From a checkpoint of a small transformer trained on Wikipedia.
Size: 12 layers, MLP 512 GELU, 2.67M parameters.
Architecture: LayerNorm before each block, tied embeddings.
Training: a variant of SOAP for these matrices, 98M tokens.
Each number is 128 + 24 x the weight over its row's rms, rounded and kept within 0 to 255. Layers, rows and columns count from 0. The size above them is the row's rms in percent of the matrix's.

# layer 9 MLP up, 512x128, rms 0.0591, rows 340-364, columns 64-127
size [107 100 106 107 102 105 103  93  96  99  99 105  98  96  96  99  95 104  95 105  95 105  86  97  96]
[[141 125  93  93 148 164 139 125  91 117 137 129 107 103 118 142  88 119 122 142 115 131 120 112 139 127 125  99 121 133 141  95 117 120 110 115  62 138 149 125  91  77 152  95  98 124 146 140  93 137 139 190  91 179 113 113 126 111 126 107 125 116 136 118]
 [114 133 188 152  83 119 132 175 129 104 126 129  84 124 145 151 166 166 127 138 143 122 103 163 195 102 165 121 142 116 147 117 125 131  96 135 118 164 138 147 169 108 147 146 141 102 157 117  94 115  85  98 113 147  88 123 124 101 135 119 137 134 124 114]
 [115 131 181 126  92 136 100 146 130 168 163 135 143  78 115 155 105 144 116 141 124 145 134 139 120 137 163 127 132 133 167 136  73 154  94 131 135 100 136 116 138 162 173 138 122 138 147 110 130 126 104 120 101  86 142 107 158 194 145  62 154 138 107 120]
 [100  87 119 174  97 102 148 134 109 159  96 190 152 147 105 120 100 156 160 117 138 109 109 155 139 133 137 106 155 110 157 156 150 130 107 178 154 124 114 146 140 140 164 150 168 123  84 120 114 118 149 118 134 127 161 157 135 131  92 130 116 113 140 131]
 [134 137 145 134 148 150  70 118  55 111  82 171 134 137 119 101 141  96 155 148 176 134 120 174 137 159 147 131 111 116 149 153 147 113 135 116 139 102  96 113 140 137 163 124 115 115 102 112 165 114 126 123 126 114  91 169 133 137  98 113 123 146 140 140]
 [114 145 118 117 187  85 136 148 152 101 112 165 115 181 124 115 138 133 110 125 158 109  78 126 150 129  99 130 131 138  83 112 161 169 126 132  80  94 135 126 142 120 141 140 129 103 137 122 144 109 161 114 166 139 172 125 134 119 135 105 100 147 118 134]
 [158  88 133  92  85 130 152 148 103 160 126 169 131 132 141 132  97 113 174 115 118 163 125 154 103  87 138 155  96 184 101 125 172 139  80 139 145 107 149 113  89 127 100 102 126  98 127 126 113 138 155 151 122  98 157 108 127 102 101 126 138 120 110 172]
 [126 107 143 134  79  83 116 142 107 161 134 155 167 137 111 132 138 137 159 104 122 132 138 150 145  95  99 103  94 138 180  93 129 118 120 126 113 140 103 156 110 140  89 132 150 150 136  70 136 108 165 128 107 135 127 152 139 141 125  85 135 143 155 152]
 [ 77 106 113 141 140 165 111 146 157  94  85 127 138 158 164  92  83 127 132 134  80 102 125  89  85  98  97 146 114 103 145 132 126 173 118  98 175 136  68 131 104 113 129 113 120 154 136 136 138 107 134  70 110 147 121 121 135 159 135 147 135 131 106 145]
 [159 158 131 141 129 159 150 128  96 103 150 128  78 121 121 140 137 124 127 110 149 126 115 131 143 121 149 113 157 116 118 136 110 108 127 134 148 122 126  92 102 121  89  85 128 113 168 134 129 183 132 117 129 123 140 122 119 140  87 131 123 122 138 168]
 [108 157 118 105 158 120 127 169 124 129  91 122 110 126 151 105 141 128 163 128  97 144 114 130 108 136 152 126 144 112 113 140 132  99 116 159 152 126 122 165  90 117 148  80 124 100 127 148 116 136 139 141 182 170 118 141 147 128  98 115  97 102  93 123]
 [152  99  87  98 146  97 170 132 143 105 147 132 111 154 119 112 121 114 126 141 121  87 102 170 108 127 155 126 133  97 168 120  99 127 155 158 140 120  87 139 124 148 137 102 118 116 127 121  88 141 120 175 132 141 137 137 108 135 155 136  94 172 157 122]
 [132 142 136  98 106 129 125 147 157 118 156 136 124 102 127  91 155 122 170 147 121 123 142 121 117 172 157  79  77 102 118  99 116 131 153 108 162  88 114 166 171 154 125 133 120 152  68 164 134 152 119 142 121 153 144 124 129 113 122 110 111 127 162 161]
 [143 153 107 111 139  75 106 151 177 168 118 132 124 137 116 129 161 128 168 147 189  99 115 153 144 125 121 139 163  83 155 129 115 128 152 135 157 153 128 166 120 113  94 139 172 139  81 111 108 130 158 136 132 168 129 137 111 111 136 156 110 133 111 112]
 [162 121 120 145 129 158 119 139 119 159 186 128 130  99 110 160  73 148 125 157 130 145 127 128 162 143 103  84 139 156 127 165 140 140  94 184  92 152  75 124 126 182 143 114 169 124 120 147 147 110 105 125 147 167 144 132 164 148 107 152 155  95 114 145]
 [108 113 140  92 175 111 124 125 114 152 130  83 118 154 124 128  81 166 169 117 110 144 118 151 116 102 164 150 166 125 142 136 135 136  93 178 123  95 133 104 211 119 109 103 139 129 109 139 121 141 129  97 107 112 121  94 139 157 162 116 111  94 154 145]
 [107 138 179 121 115 115 147 110 160 104 165 179 153 151 158 107 117 143 128 138 100 123  81 150 149 101 146 114 108 108 123 150 131 142 111 148 124  82 121 135 130 145 104 135  69 148 115 150 143 146 105 102 116 102 186 145 107 142 147 122 145 138 131  82]
 [157 123 141 154 126 121 114 166  95 154 117 157 147  73 160  91  98 122 160 100 160 127  71 128 135 137 128 149 149 146 154 137 111 132 136 113  98 142 132 131 133 142  99 149 116 154 138 131 162 115 126 133 139 123 175 120 132 151 107  96 171 123  77 116]
 [111 118 155 136 119 146 153  98 121 157 131  94 104 123 165 130 152 110  96 151 141 139  82  92 110 141 127 139 145 105 137 106 175  67 116 143 119 116  98 153 187 114 129 115 128 142  87 166 149 118 146 137 168 140 114 105 158  88 113 100 150 140  96 104]
 [ 94 111 129 169 139 160 118 160 127 142 117 131  96 127 121 108 102 126 150 118 121 127 164 177 179 102 111 122 127  84 108 129 127 157 109 161 147 127 107 129 120 170 125 123 107 145 174 132 135 108 159 107 129 115 149  92 121 129 110 166 136 112 104 120]
 [120 134 169 114 147 142 124 172 115 148 173 149 140 124 123 106 135  91 122 145 142 100 103 113 148 133 127 154 134 188 142 128 143 113 119  75 115  83  94 120 126  92 126 108 116 144 130 131  88 107 158 125 129 121  81 130 129 174 117 138 143 146 136 129]
 [123 120 138 113 112 129 154 103 139 123 150 140 120 111 145 169 122  98 148 130 122 102 111 125 122 135 102 114 123  83 110 116 171 130  97 117 132 161 120 152 130 144 144  77 159 126 149 158 169 136 134 128 135 158 142 109 119 140 160 135  82 115 155 160]
 [112 157 116 100 101 109 141 121 154 119 159  76 152 130 151 103 110 106 100 188 125 165 136 121 181  95 176 150 112  92 116 167 133 146 145 142 113 137 128 122 114 129 109 105 176 116  99 129 118 151 123 108 145 137  81 131 108 128 139 170 137 117 152 182]
 [151 104 168 131 125 140 149 149 119 135 135  75 127 195 148  73  97 122  98 137 121 138 142 114 148 129 135 127 161  97 151 133  88 143 115 105 122 157 124 154 132 117 101 106 146 123  97 119 147 112 120 140 113 127 134 118 153 122 108 157  93 112 134 117]
 [ 96 121 100 124 115 178 114  93 122 141 170 128  67 142 130 101 110 130 122 126 114 154 141  62 132 118 100 169 105 129 104 137 136 140 125 147 158  87 146 120 114 131 146 132 152 140 142 159  94 103 137  98 113 135 104 174 113 186 114 127 124 153 164 130]]
# layer 9 MLP down (transposed), 512x128, rms 0.0591, rows 340-363, columns 64-127
size [102 102 104  96  96 100 102  94  99  97 111 102  89  97  91  97  90 101  90 102  98 108  89  92]
[[118 117 128 152 133 108 115 177 151 128 162 120 140 123 133 112 116 125 110 103 135 134 110 132 166 145 100 146 121  70 118 122 122  83 105 134 117 145 134 143 130 172 152 105 166  93 138 144  79 121 113 104 126 130 134 140  86 127  73 172 152 134 131  77]
 [ 94  84  97 117 129  81 141 100  88 127 107 134 124 179 119 131 111 123 105 132 138 113 127 126 138 128 156 142 134 135 154 130 185 143 142 111 136  87 144 125 108 107 120 180 136 128 158 162 112 132  81  94 161 106 140 138 155 139 108 150 155 131 146  93]
 [ 72 137 136 138 142 142 101 135 168 104 118 136 112 153 159 121 129  90 136  78 160 132 103 114 109 112 126 121  90 114 159 125  97  68 115 162  94 135 122 137 116 123 111 115 117 113 149 105 127 130 137 110 132 120 139 132 135 139 142 145 101 122 151 104]
 [108 166 140 115 117 123 137 133  59 108 152 120 147 107 144 172 119 126 136 139 102 139 154 164 110 138 106 124 126 122  92 148 140 186 176 104 108 135 113 177 111 134 141 151 136 111  94 151 113 150 116 139 103 150 124 113 142 165 126 166  88 112  81  94]
 [129 149 148 123 126 133 118 102 114 130 161 128 107 133 141  72 124 117 100 107  95 133 163  76 124 146 140 111  93 105 120  63 147 139 159 148 124 140 132 123 150  97 153  89 138 143  95 105  94 121 166  93  70  95  91 166 119 113 107 117 175 114 116 118]
 [109 118 122 152 106 122 120 109 115 111 131 115 143 162 127 133 161 152 156 140 141 168 136 158 167 110  92 115 128 121  97 125 124 116 149 115 145 116 151 127 134 118 112  80 165 135 127 177 144 137 124 166 116 120 117 101 148 121 131 140 113 133 140 155]
 [102 117 139 115 148 140 121 153 122 166  98 123 130 129 142 129 128 145  89 125 164 105 152 142 118 119 102 125 138 138 141 123 110 135 143 103 141  93 130 127 155 101  96 106 140 131 157 169 130 130 105 130 120 131 127 117 170 195 116  80 138 135  85 149]
 [126 153 152 132 177 134 122 157 124 130 157  98 126 124 165 163 165 110 175  88 101 148  85 142 148 125 114 132 127 114 116 122 169 149 148 110  97 130 146  84 101 138 123  97 146 149 163 122  88 150 108 114 147 162  74 136 179 140 147 130 118 141 125 137]
 [150 122  92 108 151  99 159 111 140 107 140 136  90 112 114 164 105 139 149 140 135 150 106 187 156 158 159 147 125 167 103 121 132 124 120 111 220 127 120 113 134 143 105 146  93 102 148 113 107 101 119  94 149 104 115 122 152 141 163 104  93 115 134 145]
 [ 91 126 135 119 142 130 127 131 159 167 125 168 145 151 127 130 119 159 115 181 116 181 121 121 155 113 114 158  93 142 132 155 101 127 163 135 103 137 105 140 113 160 122 122 117 166 118  97  98 127 109 120  91 122 135  91 119 158 138  95  80 101 144 181]
 [137 163 140 112 140 130 138  98 100 114 153 129 148 118 114 131  59 166 112 128 103 157 173 127 167 124  67 115 102 155 147 107  77 152 116 110  94 152 114 121 124 104 123 104 160 123 130 137 116 151 124 165 133 144 146 118 193 101 105 128 119 144 145 117]
 [130  83 125 143 115 125 113 151 133 135  98 173 104 138 123 155 125  86 165 127 160 166 159  79 161 135 113  95 115 132 153 107 105 104 150 119 150 148 109 134 144 131 131 117 149 132 177  92 131 119 112 152  98  92  83 165 107 144 131 126 172 143 116  85]
 [141 105 114 143 133 140  88 158  78 132 137 150 123 187  97 129 153 140 139 196 201 118 131 139 116 116 124 155 133 144 139 183 138 103 123 181 124 100 130  93 150 129  74 150 135 112 153 111 111 117 109 124 124 142 111 126 125 124 141 152 138 127 157 123]
 [119 120  93 115 111 104 131  67 130  90  98 150 138 120  96 132 107 133 135 112 145 146 124 123 145 127 101  91 150 115 180 114 147 100 161 151 124 165 151 131 152 105  81 129 147 113 125 148  91 148 108 138 120 126 166 159 171  91 162 113 172 137 120 130]
 [ 74 118 135 123 169 127 105 104 133 134  98 117 134 164 127  90 127 147 122 128 158 114 154 168  78  97 126 146 141 100 129  93 130 148 172  80 135 134 135 144 124 107 101 148 119  71  81 118 120 161 148 141 146 117 120 140  82 123 159 117 133 148 128  93]
 [ 70 130 105 133 150 157 146 140 111 159  92 137 176 132 160 129 168 118 130 111 166 122 169 187 133 141 101 135 111 136 114 152 142 135 119 108 166 123  94 161 110 135 147 131 140 137 106 124 140 146 124 114 128 115 131  64 110 125 133 198 115 114 125  93]
 [125 150 151 154 151  85 111 164 123 166 101 116  83 138  72 128 144 145 173 126  88 134 127 119 121 146 110 108  98 187 124  93 157 135  88 132 123 186  98 151 146 112 147 133 135 117 106 109 173 158 116 121  72 143 117  77 154 149 145 113 115 150 123 109]
 [128 122 131 134 111 152 142 152  82 133 165  94 137 184 119 129 117 127 118 158 120 140 155 123 133 163 151 126 131 128 136 153 136 123 103 119 154 127 115 117 129 130 163 111 148 181 160 126 137 147 135 135  97 139 115 132 139  48 142 140 126 126 143 162]
 [124 177 135 136  83 166 139 142  68 105 120 162 110 168 119 124 131 124 168 140 171 114 151 113 131 127 129 115  93 144 110  72 124 139 138 149 164 108 108 141 134 148  82 128 101  77 122 145 135 137 114 169 115 125 160 107  85 137 112 104 105 131 122 134]
 [111  82 135 181 109 141 134 120 166 132 136  87 190  71 143 123 129 149 107 189 126 108 103 103 101 126 146 101 131 143 159 149 142 133 123 120 158 157  65 105 102 122 109 145 115 131 147 122 151 129 102 134 101 154 110 166 112 151 100 103 149 129 174 128]
 [148 107 101 149 152  80 171 126 100 129 103 121 162 144 100 163 108 138  87 148 161 105 127 141 105 149 139 137 123 147 128 143 162 149 123 142 110 150 103  97 108 155 123 109 143 139 102 114 160 183 126 164 125 100 132 123 116 202 141 118  90 136 112 104]
 [168 155 156 148 112 148 169 138 127  95 108 142 111  94 123 158 131 125 125 135 101 156 117 122 123  82 133 136 128 103 141 100 133 124 130 139  96 114 134 119 119  98 127 162  56 157 115 155 122 142 137 122 125 109  91 127 148 126 140 145 110  76 117 113]
 [ 97 137 152 172 126  74  88 142 113 126 156 136 129 110  99 138 165 125 183 131 113 133 144 119  84 112  80 105  95 174 108 121 144 158  91 132 161 110 145 152 164 132 150 103  87 126 120 103 118 131 142 114 140 133 125 130 112 150 161 135 144 140  81 101]
 [129 129 136  97  82 117 140 136 106 149 160 106 132 117 107 100 138 134 113 162  69 138 145 120 117 133 144  89 117  98 174 150 126 132 134 119 148 144 148  87 180 158 141 108 149 103 129 118 121 115  88 129 133 140 185 103 164 123 162 108 114 198  93 164]]